Weights of a small GPT-style language model, trained from scratch on English Wikipedia: MLP 256 SwiGLU, rotary positions.
Each number is 128 + 32 x the weight over its row's rms, rounded and kept within 0 to 255. Layers, rows and columns count from 0. The size above them is the row's rms in percent of the matrix's.

# layer 7 attention key, 96x96, rms 0.125, rows 64-95, columns 0-47
size [ 84  93 128  77  88  83  99  94  96  78  81  92  96  97 109  86 102  90  90  66  77  91 101 105 111 127  94 116  95  91  97  89]
[[ 92 101  91 123 106 102 124 104 120 166 118 177 159 149 136  97 179 124 116 190 150 104 153 171 156 143 135 129 142 113 151 147 143 159  89 141 130 137 174 105 146 183  82 107 109 140 110  80]
 [157  95 136 100 155  98 109 118  58 105 122 164 147 107 155 160 156 124  95 151 172 119 102 162 133 161 120 110 122 146 160 204 140 117 158 118 118 172 170  73 146 121  65  85  87 113  76 114]
 [195 151 155 121 147 160 154 100 160 131 151  75 143 112 140  98 152 110 171 122 147 151 153 136 159 123 141 123  95 167  89  46 143 160 102 126 118 132 130 125 105 183 110 159 139 175 146 210]
 [143 108 195 124 187 218  95 127 170 142 119 138  90 125 131 115 111 113 139 116 128 116 129 133 178  61 155 101  93 168 144 101 173 146 110  96 127 111 139 154  41  75 148 103 135 154 132 128]
 [113 165 137  45 138  56 170  91 146  86 150  70 141 173 112 181 115 140 151 115 170 137 117 157 150 186 100 136 126 136 140 129  82 122 172 106 105 149 104 101 170 120 155 135  95 112 118 147]
 [105 154 136 120 160 124  63  78 139 130  63 151 119  90 119 101 145 147  90 106  74 149 143 129  98 114 174 102  92 159  99 122 155 170 138 122 128 106 124  69  64 142  63 142 147 130 130 164]
 [135  94 121 121 163 166 160 146 132 111 111 147 159 112 158 127 118  70  97 182 101  79  89  89 133 128 109 172 145 130 167 144 165 154  63 143 168 104 152 203 131  88 117 156  58 160 155 123]
 [129  91 124 202 169 116 174  99 142 102  87 161 106  92 154 154 156  93  87 150 122  96 171 108  95 134  55 149 165 104 127 135 115 106  97 137 122 137 206 126 128 125 156 162 112 178 129 158]
 [134 114 144 167 155  57 154 106 124  74 111 187  83 120 158 131 194 115  50  88 151 123 105 142  99 160  58 127 157 117  69 126 101  93 169 120  81 123 134  86 151  65 146 121 161 118 101 177]
 [ 79 158 138 138 184 102  68 100 167 128 107 150  96 138 115 186 134 134  93  93 138 140 137 137  99 116 138  94 144 181  84  91 185 199 150  80  88 122  82 103 126 122 175 155 158  97  95 135]
 [151 201 135 113 128 123 166 126 115 112 196  81 149 176 111  94  66 191 152 107 111 122 134 140 145 127 122  86  92 121 166 190  99 167 193  93  96 167  95 163 146 154 130  84  99 137 139 112]
 [127 161  69  39 127 171  90 180 111 178 123 146 149 156  96 194 106 217 121 167 169 159 134 143 121 171 178  61  82 161 105  86 132 109 110 126 122 130 133  84 140 107 109 152  96 127 146  76]
 [135 188 130 107 120  52 145 146 157 134 156 110 177 141 126 186  92 167 174 133 140 171  62 148 135 162  80 104  93 172  61  69  75 132 125 126  91 126 128 108 143 164 136 151 143 104 144 135]
 [129 114 141  85  96 130 129 108 170  94  66 137 113 111 124 105 120 115  96 144  48 162 107 128 141 157 128 125 145 176  96  92 115  79  88  83 149 130 120  84 109 146 151 156 168 121 124 148]
 [121 170 169 109 113  72 153 117 155 114 165  70 199 142 115 123 103 119 146 135 135 179 159 130 131 128  95  85  87 127 117  95 131 154 188 130 124 156 133 157  89 179 107 104 149  98 135 176]
 [109 117 109 157 140 172 176 134 137 155 106 116  75 137 157 135 137 159 113 118  91 113 144 124 159 148  85 101 114 113 123 199 148 152  99 101 152 122  94 134 106 105 177 152 114 172 106  94]
 [186  96 113 168 109 140 167 132 132 139  79  99 141 147 162 111 130 140 143 126 119 164 140 132 153 157 125 100 113 215  99  93 109 129 123  74 117 165  92  89 156 172 113 204 140 130 112 167]
 [114  90 121 168  96 183 109 113 135 154  79 159  76 125 114  76 163  88 119 130  66 108 151 105  95 118 165 137 156 164 133 106 135 114 116 156 150 108  98  84  80  86 140 127 167 184 120  95]
 [100 115  78 111 176 151 123 143 144 129 157 162  98  77 115 117 131 134 139 191 145  74 138 143 113 122 107 162 133  55 119 143 123 170 104 196 110  87 170 107 118 112 153  75 123 124 131 109]
 [ 86  97  93 153 124 120 143 124 164 152 133 155 116  90 111  90 117 122 183 190 149  67 154 125  97 114 129 133 154  76 174 109 144 129 128 125 167 164 183 140 117 156 104 108 120  81  98 125]
 [190 117 176 105 102 121 130 109 156  78 176 124 159 118  84 114 155 127 122 136 133 100 106 147 179  70 120 128 141 108 120 117 141 151 141 110  68 123 153 143 117  84 134  72 180 147 161 117]
 [150 117 156 172 139 218 129 154  88 100 144 120 164  69 134  73 151  82 123 155  98 107 142  81 143 110 141 167 127 101 133 145 142 186  76 170 175 130 141 143  82 157 112 123  89 137 131  54]
 [179 143 149 131  80  89 169  96 102  86 128 144 114 155 134 107 116 116  75 144 160 133  95 141 130 161  54 131 144 188  95  94  69 108 143 112  66 143  94 131 177 146 132 118 156 104 139 148]
 [124 174 161 139 137  23 139 114 128 106  88 115  98 125 132 183 128 155 135 107 165 128 144 122 106 155  81 110 126 149 107 175  78  89 155 121  82 102 103  93 182 106 115  57 135 101 111 112]
 [131 189 118  93 129  99  76 129 133 112 123  73  68 169 113 128 133 166 141 100 133 126 173 157 155 142 133 101 113 166 100 165 121 141 172 130 111 153  89  99  84 104 150  82 148  94 102  89]
 [132  57 151 156 136 178 117 114 118 125 142 154 157  72 127 106 120  94  81 149  86 122  81 135  62  64 128 204 144  94 155  99 184 109 106 107 132 145 164 179 123 174 115 172 150 140 123 157]
 [122 151 131  87 179 137 127 117 141 120 119 176 129  94 112 101 104 181 136 172 158  98 111 132 130 168 160 120 108 206 164 177 151 130  56  90 129 203  91 143 131 117 119  96 129 111  92 100]
 [143 101 102 133 135 164 109 141 131 152 119 112 102  92 170 153 120  86 140 130 141  85 151  86  90 135 141 164 140  52 178 147 185 100  88 151 156 104 172 110 112 107  86 137  78 180 148 137]
 [152  74 125 178 123 129 200 148  40  97 149 106 111 146 127 137 134 158 109 103 176 111 114  99 180 154  92 180  92 156  57 128 130 125 155 172 117 123 134 109 170  89 126 159 145 102 147 129]
 [136 156  74  90 153 162 112 118 153 118 106 125 135 158 142 134 133 139 137  90 135 145 134 176 212 129 162  99 124 169 104 137 101 163 142 116 105 147  93  96 112 152 154 161 146 150 101  96]
 [112 125 180 172 121 131 144 112  29 135 151 166 128 106  90  64 131 158  51 110 101 147 107 155  90 210  89 107 125 134  96 136  80 121 172 135 144 149  87 100 148 132 195 114 120 148 135 111]
 [117 171 212 132 143 106 149 127 119  91 167 166 108  87 139 109 182 128 114 140 188 115  94 160 186 185 138 130  89 191 111  95 120 131  79 142 173 114  96 140  95 133 145 126 140 149 108 155]]
# layer 7 attention query, 96x96, rms 0.139, rows 65-95, columns 0-47
size [118  83  85  80  74  92  70  86 121  72  93  97  91  95  90  82  89  89  72  76  89  81  92 116  82  77  85  82  82  84  93]
[[163 123  72 103 204 186 108 141  87 102 144 162 181 102 107  90 125 195  96  65 101 178 131 117 102 127 182 104  96 156 136 167 148 126  93 127 128 178 117 146 127  87 127 129  65 126 104 103]
 [158 121 171 149 159 188 128 110 150 154  54 140 204 144  97 160 152 123  83 113 173  98  89 127  37 150 144 117 130 151  94 108 125 142 126 180 153 112 150 111 130 156 118 110  43 109 128 133]
 [153 111 108 143 150 203 133 131 163 123 140 120 149 116  84  94 205 125 141 160 158 122  91 106  89 150 127 180 139 136 112  96 139 111  80 165 117  91 165 134  84 123 116 130  94 120 128 136]
 [136 102 158  85 110  97 125 110  77 104 149 133  83  98 123  96  79 157 129 134 200 110 168 138 214 134 141 140 173  73 146 175  91 156 126 102 140 181 111 173 154  95 164 122 130  82 110 107]
 [111 162  97 127 109 122 125 163 134 189 152 118 113 107 152 120 149 103 169 131  71 118 131 135  79 107  81 103 170 149 123 120  93 160 143  55 138 123 101 155 160 119 149 173 191 135 113 141]
 [ 95 118 148 147 134 197 183 153 150 156 152 133 212 120  76 139 130  92 133 173 148 137  75 102 105 116 175 146 158 167 103 127 127 136 103 149 114  75 133 149 165 178 154 194  91 109 161 146]
 [ 36 119 134 146 139 176 117 145 120 171 131  59 128 120 120 146 169 112 180 102 102 120 111 132 143 110 183 131 127 135 112 125 127 169 125 176 152  81  84 100 143 135 107 143 141 119  62 136]
 [110 125  99 105 115 177 150 127 149 126 159 100 173 165 155 130 116 132 126 144 124 127 141 158 155 128 140 105 122 160 140 169  68 188 189 111 138 118  92 104 132 102 172 121  97  90 116  93]
 [102 213 150 123 122  59 121 152 181 105 159 105  95 152 153 158 137 120 145 105 174 180 178 182 154 148 124  67 113 101 166 124 119 147 131  80  87 144 157 106 131  98 166 100 131 128 118 160]
 [103 115  74 128  56 146 145  71 112 121 160  91 154 144 120  93  94 102 161 164 145 134  81 134 105 119  94 152 142 111  87 174 160 162 123 104 106 121  70 167 155 137 191 150 102  86 201 119]
 [148 108 138 107 139 112  85 109 116 181 100 178  98 130 172 129 132 180 153 116 123 116 170 177  72  94 131 113 107 112 174 101 150 119 112 157 139 184 174 171 147 107 144 153 144 140  98 108]
 [121 182 155 128  79  90 112 125 100 176 160 107  99 161 171 116 150 139 155 113 166 152  87 167 193 123 166 104  87 179 109 125 101 175  95 108 136 100 119 141 163 116 130 115 134 120  86  81]
 [ 92 151 188 132 171  97 143 110 156 160 122 194  94 130 104 123  94 183  44 119 154  82 150 176 152 156 159 135 131 136  89 145 190 130 138 129 159 151 137 148 162 141 170 105 183  90 112 136]
 [128 132  98  79  99 103 160 120 113 214 180  72 122 151 141 141 155 119 152 157 148 138 144 177 165 131 148  99 130 123 111  84 101 149 125  69 148  99 116 113 148 120 169 150 153 109 127 135]
 [115 186 190 133 183 126  97 157 182  99  87 113 129 164 123 168  72 132 103  90 143 116 117 131 168 209  44 182 159 123 122 124 158 147 133 136 152 142 121 133 115 130 127 111  95 136 164 130]
 [109 101 183 111  86 143 168  97  81 167  88 168 141 124 142 104  34 120 180 142 150 169 121 134 137 150  93 176 146 134 121 127 115  93 160 177 107  95  96 134 149 108 151 161 127  77 167  91]
 [128 156 112 162 206 140 109 106 146 172 143 129 135 182 138 174  99 155 127  76 107 130 112 116  40 113 158 152  79 162 107  77 117 130 110 107 121 141 156  62  94 100 153 129 103 121 140 156]
 [ 81 111 161 149 125 141 148  91  99 104 121 150 103 112 111 148 119 115 120 146 172 100 126 154 161 156  63 168 184 118 172 130 120 121 114 204 202  98 113  97 148 139 120 115 162 176 130 127]
 [137 154 110 131 130 163 142  99  79 130  97 108 151 163 125 141 137 126 135 167 146  78  91  86 141 156 129 154 133 135 123 155 154  94  65 171 173  68 126  86  86 137  78 143  53 135 136 131]
 [103 129 143 153  75 130 157  81 140 179 132 118  92 117 127 160 151 142  90 106  81  85 102 130  76  67 101 109 136 121 170  78 128 129 133  45  88 149 114 146 171 143 138 139 213  98  73 167]
 [123  58 104 129 111 166 170 124  86 135 117 148 206 105 118  60 142  95 129 163 115 136  95  95 128  74 147 166 141 132 114 109 145 119  78 174 128  98 101 135 144 148  74 157 103 154 128 168]
 [165 130 125 115 108 168 135 110  87 119 127 158 152 109 116 138  68 145  72 137 163 118 114 134 169 149 129 137 120 127 136 132 103 150 140 104 108 181 137 158 108 123 158  88  95  74 171 129]
 [138 153 108 118  46  84 120 118 112  73 138  91  72 157 163 157 109 135 132 152 172 119 107 152 137 171 168  83 136 133 147 153  95 127 155 171 111 132  96  98 131 109 137  92  92 109 167  93]
 [151 126 116 107  54 100 123 123  78 135 133  94  81 159 194 122 129 106 137 140 162 110 152 156 155 145 132  71 144  68 145 175 139 144 154 106 154 161 124 148  83  94 142 109 123 129 141 108]
 [152 113 110 190 157 112 143 129 142 120 186 117 198  92 113 136 104  82 124 168 130 120 109 119 114 132  92 180 149 113 109  82 127  78 101 162 121 143 142 100 152 200 123 141 148 180 178 174]
 [107 135 154 172 140 150 118 172 147 118  96 130  84 137 119  86  97 167 144 132 147 114 142 155 122 108 144 136 106  78 100 145 195 129 167 143 161 134 202 182 146  88  98 132 106 117 162 161]
 [120  93 142 176 151 107 110 189 164 134 117 121 103 135 143 138 147 108 161 151  79 149 168 104  95 158  99 104 167  83 150  80 131  61 122 112 143 136 163  94  95 110  77 133 126 201 115 146]
 [104 179 130 116 178 196 103 202 166  95 175  72 164 193 116 151  92 145 167 150  74 141 113 114 119 119 196 163 128 146 126 124  91 165 133 138 132 152 130 180 103 130 104 161  79 152 142 116]
 [169 118 121 115 175 198 124  85  37 118  90 167 169 139 111 173  73 160  93  82 152 106 117 111 101 117 137 144  89 180 116 174  88 171 140 162 141 147 110 120 163 103 165 140 116  76 134 126]
 [112 114 159  93 142 148 121  76 169 120 118 144 201 127 110  83 109 110 134  88 137 173 129 133 144 142 100 181 105 118 171 139 186 142 157 133 155 123  74 152 117 128 190 119 142 144 141  68]
 [122 191 153 124 159 139 131 171 130 123 129 129 126 139  94 191 189 130  62 100 130 178 143 165 113 144 183 113 111 195 147 134 121 142 167 151 154  82 170 108 135 109 131 131  94 102 116 116]]
# layer 7 attention value, 96x96, rms 0.0983, rows 64-95, columns 0-47
size [ 90 104  91  89  98  94 100  91  86 100  89  90  93  98  91  97  95  85  99  91  91  95  97  86  93  96  89  95 108  96 101  76]
[[186 139 128  78 127  84 189 170 117 152 173  89  92 142 108 167 128 121  92 123 188 135 139 140  64 155 156 133 141 121  83 127 109 131  99 117  97 205 115  62 167 140 143 138 121 123 125 117]
 [ 28 103 158 129 147 122 111 173 108 152  73 155 142 125 105 137 160 172 123  72  88  89  97 143 114 107 123 140  47 132  53 121 102 155 143  88 218  94 104 163 124 104 138 179  93 114 106 135]
 [116 134 182 149  64 121  84 133  69 129 129 110  93 140 179 101  50 119 101 164 100  67 126 113 130  94 195  95 113 154  80 108 121  98 106 132 150 161 122 135  91 160 124 155  89 125 150 107]
 [120 127 129  99 167 133 156 149  64 162 197 110 138 135 110 140 164 137 136  95 215 122  94 143  94 122  59 152 134  85 169 164  89 122 166 139 107 177 154 136 130 116 131  79 120 100 128 158]
 [182 172 100 191 109 113 153 119 154 153 111 164 139 126 142 127 133 119 138 172 114 112 124 163 134 178 122 168 166 137 163 135 117 115 111 203 155  79 149 125 140 164 133 116 107 104 125 138]
 [ 84 106 108 129  84 159 137 133  72 202 115 114  95 150 132 142 109 156 151  59  21  72 131 139  73  89 148 124 119  66 117 140 114 140 167 116 141 140 126 147 130 155 119 171 108  95 120 146]
 [ 45 135 134 165 142 120 158  80 127 133 113 102 122  69 148 131 142 120 163 130 150 110 142 155 160 125 184 104  97 197 156 116 160 182 115 124 188  67 118 153 100 130 114 175  76 172 145 114]
 [162 105  74  72 124  87 145 121 177 118 170 131 136 113 124 148 113 129  96 134 137 162  93 128  75 102 170  92 151 151 156 105 180 117  76 101  78 218 112 135 162 110 131 182 107 149  91  97]
 [174 129 142 110 102 130 120 182 132  98 221 152 134 150 162  98  75 157 144 187 172 128 122  55 132 126  83  97  94  87  82 144  81  98 125  89 143 157 137 178 173 120 133 126  99 156 167  95]
 [104 127 127 110 136 118  78 128 164  68 192 132 146 154 130  69 108 123 125 102 109 151  92  91  62 151 150 132  83 171  54 144 164 112  86 160 131 116 152 190  59 160 128  96  96 116  71 130]
 [100 116 129 155  83 140  90 131  99 153 133 126 120 156 132 171 127 120 195 180  39  75 145  94 102  94 159 135 140 160 175 141 159  99 173  93 105  99 145  77  90 120 152 152  97 134 122 103]
 [165  88  89 121 207  84 152 147 110 139 149 185 120 141 180 127 137 131 175 102  95 132 135 141 150 110 119 104  56 159 135 128 120  58 113  93  89 108 102 155 145 106 107 104 186 204 179 113]
 [122 146 110 117 145 157 142 150 168 102  98 140 134 145  69 151 132  96 217 150 140 139  81 126 116 161  91 136 116 188 135 114 129  54 116 129 183 102 160 146  79 150 159 104  90  94 182 106]
 [144 166  87 147 113 123 111 128 115 152 118 100 143  95 152 167  80  86 103 142 126  27 136 123 142 161 175 109 182 105 159 123 144 145 129 126 164  74 153 110 134 103 141 171  66 135 187  76]
 [143 138 110 152 200 118 147 111  61 167 165 184  88 104 159 164 167 151 110 106 170 184 116 169 144 187 120  67 155 136  71 122  76 134 131 118 154 135  98 110 147 156 142 115 143 165 124 115]
 [ 53 129 132  89 185 147 128 116 154 158 149 107  97 114 145  96 174 105 111 103 107 183 167 172 124 150  98 128  97 102  75  97 161 166 137 107 116 142  93  83 165  97  89 137 164 123  54 164]
 [ 96  76  74 176 137 107 135 162 147 151 163 141 110 131 162 141 146 116 160  99 121  99 127 160 128 115  64  96 165 153  72  81 150 115 155 145  93  72 139 115 128 169 125  70 136 110 126 192]
 [130 138 111 163  98 107 171 119 167 128 128 130 118 116 157 116  75 156 137 101 162 162  75 112 105 185 119 105 132 143 123 173  62 135 111 156 139 162 121 170  89 159 107 126 135 107 205 145]
 [128  85  86 115 143 112 129  94 148 140  93 124 137 103 124  80 148 133 113 115 126 157 124 151 129 148 150 194  71 163  91 147 175 186  98 157 125 202 110 141 111 134 133  72 125 155  33 168]
 [138 130 100 155 189 131  78  82  97  98  79  96 134 134  76 136  91 113 103 146 105 100 146 139 173  94 193 162 113 159  70  98  98 164 131 128 141  88 140  92 171  69 146 159 151 202 142  61]
 [105 110 186 132 157  99 135 159 152  67 178 131 112 168 159 115  98 161  99 133 120 145  98 101 121 191 126 138 118 128  39 172 150 104 167  89 160 109 126 160 143 124 152 122 132 108  85 119]
 [119 109 149 143 162 182  82 165 118 131 114 128 129 117  88 135  87 146 183  92  91 155 195 118 118 113 142 161 105 103 167 141  89 161 147 137 110 162 107 101 129  61 116 101 153 174 107 110]
 [108 164 102 163  77 150 166 194  94 115 161 160 102 140 144 171 212  83 119 107 154  92 200 153 159 148 114 120 157 126 137 127 123 155  95 167 155 132 161  74 121 101 134 130 102 120  67 133]
 [145 110 190  70 126  69 116 151 131 148 105 145 101 159 142 196  70 153 115 123 121  93 140 139 171 221 135 122 119 110  57  90  81  96 115  75 155  85 153 153 120 124 142 189 132 124 141 132]
 [ 82  92 150 153 205 134 163 126 156 136 136 129 169 105 134 181 177 181 102  92 103 132 132 159  59 155  96 128  83 134 204 108  78 164 124 151  97 110 118 160 130 134  70 149 166  92 157 143]
 [ 72 143 129 125 131 164  76 139  94 170 116 131 132 140  96 141 123 119 120 120 135 134 134 129 109  48 149 131  61 136  65 105 148 185 140 131 128 136 132 138 135 154 121 153 119  90  84 120]
 [173  72  66 123  93 124 115 135 173 113 141  95 115 151 112  97  96  79 106 101  89 125 131  79 153  69 117 147 163 106 140 110 139 127 155  87  96 164 115  88 131 148 165 151 139 167  97 150]
 [105 143 135 105 166 181 178 159 109 109 147 113 123 149  95 104 201 166  89 133 147 164  92 152 122 118  98 196 147 151 119 122 115 142 121 181 111 196 108 138 140 160 106 135 169 101  61 112]
 [137 153 120 113 127 105  81 152 133 119  99 130 115 124 144 149 128 112  89 130 116 113 130  77 160 136 208 165  90 172  86 129 102 134 145  82 141 136 104  63 174  85 176 170  71 170  91  93]
 [ 84 149 124 143 116 123 112 131  91 155  87  92 130 161 132 159  80 141 182 144  79  73 142  86 150 109 138 127 115 105 168 150 119 139 157  74 175  42 179 104 183  61 120 156 107 117 188 144]
 [145 172 189 162 115 142  76 100 113 138 139 157 156  96 161 110 199 146  98 139 184 135 197 144 192  82 111 110 194  69 149 113 153 186 189 180 118 106 138 117 138 168 109  86 125 107 178 116]
 [124  89 131  93 131 120 110 108 162 132 133 151 151 154 109  53 164 156 146 147  89  90 126 129 104 107 125 150 178 131  99 168 140 102  90 127 156 205 142 117 155 161 137 140  78 105 154 109]]
# layer 7 attention output (transposed), 96x96, rms 0.0916, rows 64-95, columns 0-47
size [ 95 105  86  84  90  94 107  93  80  98  84  83  86 109  89  91  88  80 102  89  82  97  90  90  89  91  90 107 106 111 106  75]
[[148 131 173 112 132 110  97 163 172 108  97 141 101 118 136 135 143  64 140 161  99 167 165 128  84 145  97 136  72 128 122 107 126  89 139 121 184 126 148 126 107 104 121 171 117 156 122  55]
 [149 112  84 119 139 205 113  93  88 139 164 110 145 118 165 140  74  76 120 167 131  99 116 106  99 117 137  79 172  97 142 192 128  89 135 119 149 213  56 120 120 135 140  85 193 148 150 122]
 [159  97 108  73 110 164  76  88 143 107 115 116 116 184 147 143 167 119 109  98  98 187 198 127 116  93  98 127 114 137  91 143 131 197 155  80 126 155  59 148 166 127  97 125 142 139 114 190]
 [134 196 162 199 163 161 159 193  98 105 112 152 126 111 140 174 128 120 120  97 134 148 160  87  98 141 112 126 117 177 105 134  98 141 130 119 152 100 143  78  60 160 156 195 167 101 137  43]
 [119  76 139 109 143 106 188  85 164 128 138 116  58 117 128 138 191 112 167  90 172  87 107 166 201 122 141 160 104 118  96 123 158 139 126  81 131 114 202 117 131 160 136 139 189 117 119 172]
 [ 95 173  80 105 102 159  99 100  84  49 133 125 147 121  95 151  91 133  77 127 172 171 171  64 142 104 112 130 108 184 149 169 148 155 143 135 133 157 118 126  89 103 173 104 211 134 165 115]
 [155  48  96  81 131 184 158  91 156 135 167 157 170 113 167 102 122 121 140 140 112 135  73 124  94 119 126 156 174  89 129 168 151 137 112 149 138 168 162 144 171 135 153 114 142 111 126 161]
 [121 168 163 112 130  76  89 164 129  99  83 131 136 121  88  92  89  97  76 149  89 185  82 147 131 189 154 118 153 129 116  82 112  80 154 201 143  94 122 120 119  99  68 135  75 169 118 102]
 [ 70 111 144 148 183 121 126  83 130 146  51 104  95 117 123 148 176  83  79 119  97  94 127 179  89 123 141 106 199 172 169 112 146 122 109 125 123 140 133  83  99 128 131 179 140  98 100  99]
 [120 133  97 146  99 138 174 110  67 180  91 100 139 137 161 156 136 112  86 149  79 144 124 154 144 111 151 100  98 102 132 144 112 145 190 120 133 108 105 129 176  68  60 141 155 116 107 188]
 [166 125  53  71 130 188 122 129 135 151 110  96 199 129  93 119 110 114  63 112 127 151 107 100 169 133 128 135 139 122 100 118 134 170 117 124 116 150  67 160 165 145 173 153 124 120 159 160]
 [ 98  73 173 155 128 122 106 185 158 140 100 106  98 147 127 111  84 113 164  83 161  91 170 173 133 148 156  90 148  86 154 126 124 125  89 120 130 169 104 117  99 171 118 205  81  86  96 149]
 [113  90 101 167 129 110 160 128 136 170 137 108 107 150 157 154 143 109 120 138  45 126 138 129 161 135 149  90 148 141  72 116 120 179 117 110 114 189 110 138 177 175 154 184 182 149  93 162]
 [132  78 142  96 154 184 164  91 140 137 104 199 154 114  84 139 154 121 124 152 147 121 112 165 126  83 102 177 145 131 109  89 144 125 133 105 105 169 186 148 157 138 157 100 115  93 131 146]
 [119 119 151 127 101 170 158 185 148 116 126  85 137 113 142 124 113  89 100 135 216 157 173 156 158 164 172 155  50  89 161 161  81  78  98 163 132 126 138 147  69 133 121 146 131  98 122  80]
 [152 107 172 145  67 132  82 183  95 119 161 122 162 116 128 117  83 164 121 135 115 117 108  74  79 141 141 125 127  77 208 176 129  84 122 189 171 118 174 138  84 101 103  91 159 175 163  87]
 [171 121 159 100 146  91 114 151 161 129 122 149  73 154  86 134 124 115 145  86 155  96 198 126 105 125 163 185 112 111 198  67 141 127  83 121 176 166 191 161 114 144 125 116 165  96 181 108]
 [ 59 130 136 131 149 146 162 115  96 107 128 108  50 150 144 148 154 104 131 171  79 114 214 152 189 106  96 126 105 132 106 146 123 158 115  93 127 127 150 100 161 132 143 155 178 128  70 141]
 [121 113 154 138  33 140 113 100 127 129 162  84 121 103 175 133 112 131 135 115 158 134 100 147 105 112 130 135 131  95 139 177 125  86 134 134 136  71 109 159 130  76 120 136 158 161  99 143]
 [153 129 160  97  43 171 137  54 111 138 153 137 168 140 147 116 159  92 152 115 113 140 142 108 137  61  92 143 159  97 157 165 170 130 132 100  58 146  60 150 128 177 110 123  78 125 122 177]
 [121 103 128 150 139 116 144 105 130 155  76  89  62 101 107 147 143  77 124 154  87 101 128 157  97 139 101 100 120  86 180  73  86 117  79  93 162 122  92  96 168  99 116 120 148 130 145 196]
 [124 159 101 123 109 135 124 135  77 105 135 138 161 167 149 149 130 116 134 145 150 134 167  71 153 144  90  93 158 181 121 204  93 112 174 131 100 124  70 107 104 175 178 131 145 123 171 110]
 [179  99  89 112 129 122 104  98 135 149 158 158 175  79 109 114 173 112 144 139 175 140 111  87 133 164 204 187 105 137 106  98  96 125 194 121 123 129 117 130 121 165 158 117 156 155 126 104]
 [116 102 144 159 153 100  91 123 156 132  77 144 122 120 116 123 158  89 120 145 133 132 121 161 105 141 110 125 192  98 146 102 158 134 139 143  97 224 108 104 184 143 127  84 105 145 112 116]
 [ 79 141  80 122  94 189 141 105 109 125 181 111 131 149 115  56 103 126  99 155 111 128 128 114 108 146 142  60  81 122 126 152 152 102 151 167 187 138 101  98 132 128 184  80 131 142 103 101]
 [190 151 124 110 104 151 126 130 162 107 163 101 193 142 163 124  99 138  79 127 106 135 109  85  72 103 142 148 156 126 135 179 137  72 121 147 145 130 112 132  68  80 119  93 135 129 145 118]
 [ 91 167 135  87 141  84  81 120 128 119 130 130 151 145  60 151 128 148 132 145 145  76 133 127 141 158 123 139 124 128 148  99 116  88  86 149 120  99 123 149 121  60 121 145  84 122 174  86]
 [122 160 108 152  92 114 102 125  90 112 157  95 102 105 168 104 143 104 140 113 131 132 154  75 101 158 131  85  53 121 113 189 109 125 131  98 171  79  83 111  99 135 120 137 167 164 105 136]
 [195  81 136  71 136 151  96 143 143 178  94 121 136 156 171 152 114  76 170 179 138 148 124 166 113 114  93 124 161 122 139 111 178 102  99  90 118 141  94 163 103 124 110 105 148 140 134 159]
 [117 103 156 117 168 198 143  96 147 123 110 199 141  90  75 148 125 112  93 137 120  74 104 153 112  96 108 155 208 138 142 119 161 149 131 148  79 176 175 140 151 141 154  91 121 109 158 108]
 [148 122 122 117 151 143 173 101 131 113 144 129 127 105  94 128 125 145 132 125 138  84  69 126 154  76 133 173  87 150 159 156  97 111 132 160  93  97 201 113  93 121 134 113 106  99 144 116]
 [126 111 148 120  62  82  82 108 163 154  63  97 101 100 127 153 132  90  68 139 104 106 121 123  91 127 190 119 177 106 166  86  89 117 119 173 124 118 160 142 117 119 111  93 140 128 116 135]]
# layer 7 MLP gate, 256x96, rms 0.137, rows 0-3, columns 0-47
size [ 97  97 100  98]
[[128 166 177 101 166 122 153 104  98 166 134 152 166 118 137 133 170  66 154  66 186 176 101 118 102  67 105 124  93 111  95 164 120 124 130  86 113 159 127 172  96 130 129 173 114  96 145 163]
 [132  78 191 111 187 155 168 140 152  79 131 105 167 129 120 119 115  90 118 113  97 139  96 120  73 158  91 110 138 150 121 145 152  92  93 133 140  99 201 150 174 185  89 103 122 150 159  96]
 [105 124  54 123 197  71 124 121 154 147 168 123 156 133  88 119 176 131 111 132 123 147  85  79  96 148  78 115 120 168  94  96  77 134 118 106  98 127 117 150 122 153 155  94 127 141  66 187]
 [159 105  98 187 170 119 160 144 133  61 185 138 155 139 133 123 130 136 130  95  68 136  94 165 131 137 113  67 124 135 162  71 150 125 113 144 146 130  85  79 130 151 140  62 105 112 142 102]]
# layer 7 MLP up, 256x96, rms 0.123, rows 0-3, columns 0-47
size [ 97  97 104 102]
[[109  96  99  96  96  93 225 118 140 116 160 160 134 175  82 125 187 155  97 123 177 101 154 142 133 156 124 159 123 111 123 128 139 135 138 106  93 129 123  71 160 163 112 100 128 103 162 126]
 [152 185 110 183 100  97  99 131  50 104  96 106 120  89  85  91 111 141 103 152 157 124 191  81 175 184 121 141  84  89 161 133  97  67 124 119  83 122 111 163 148 105 123 145 183 140 187 132]
 [142 138 140 141  83 128 182 181 112 113 109 149 106  62 149 141 113 165 171  85 155 131 109 145  81 129 116 127 134 155 111 138 185 131  79  87 133 144 174 152 115 131  69 150 137 123 153  78]
 [116  91 106 107 193 191 106 132  89 141 156 129 129 143 159 152 116  84 158 151 156 110  81  91 148 100  99 131 153 108  76 144 150 127 126 114 152 142 152 134  73 113 173 145 177 119 156  83]]
# layer 7 MLP down (transposed), 256x96, rms 0.111, rows 0-2, columns 0-47
size [ 98  96 107]
[[125 160 185 152  98  89 118  72 164 108 112  90 134  97  93 177 115 125 117 125 103 135 133 125 154  91 119  92 155  99 166 147 177  82 139 134 152 179 127 183 145 163  98 149 128 183 114  80]
 [141 143 111 117  92 141  96  82  84 118 161 108 121 169 146 146 157  83 134  93 130 119 161 142 150 166  94 118  94 137 135  88  98 148 140  46 135 146 164 105 154 135 149 151 213  94 125 146]
 [110 129 182 118 216 123  49  95 187  72 178 150 140 102 121 168 146 124 101 117 102 118 120 160  66 175 130 133  53 113 144 113 123 104 122 153 103 166 128 115 207 117 170 152  92 143 104 137]]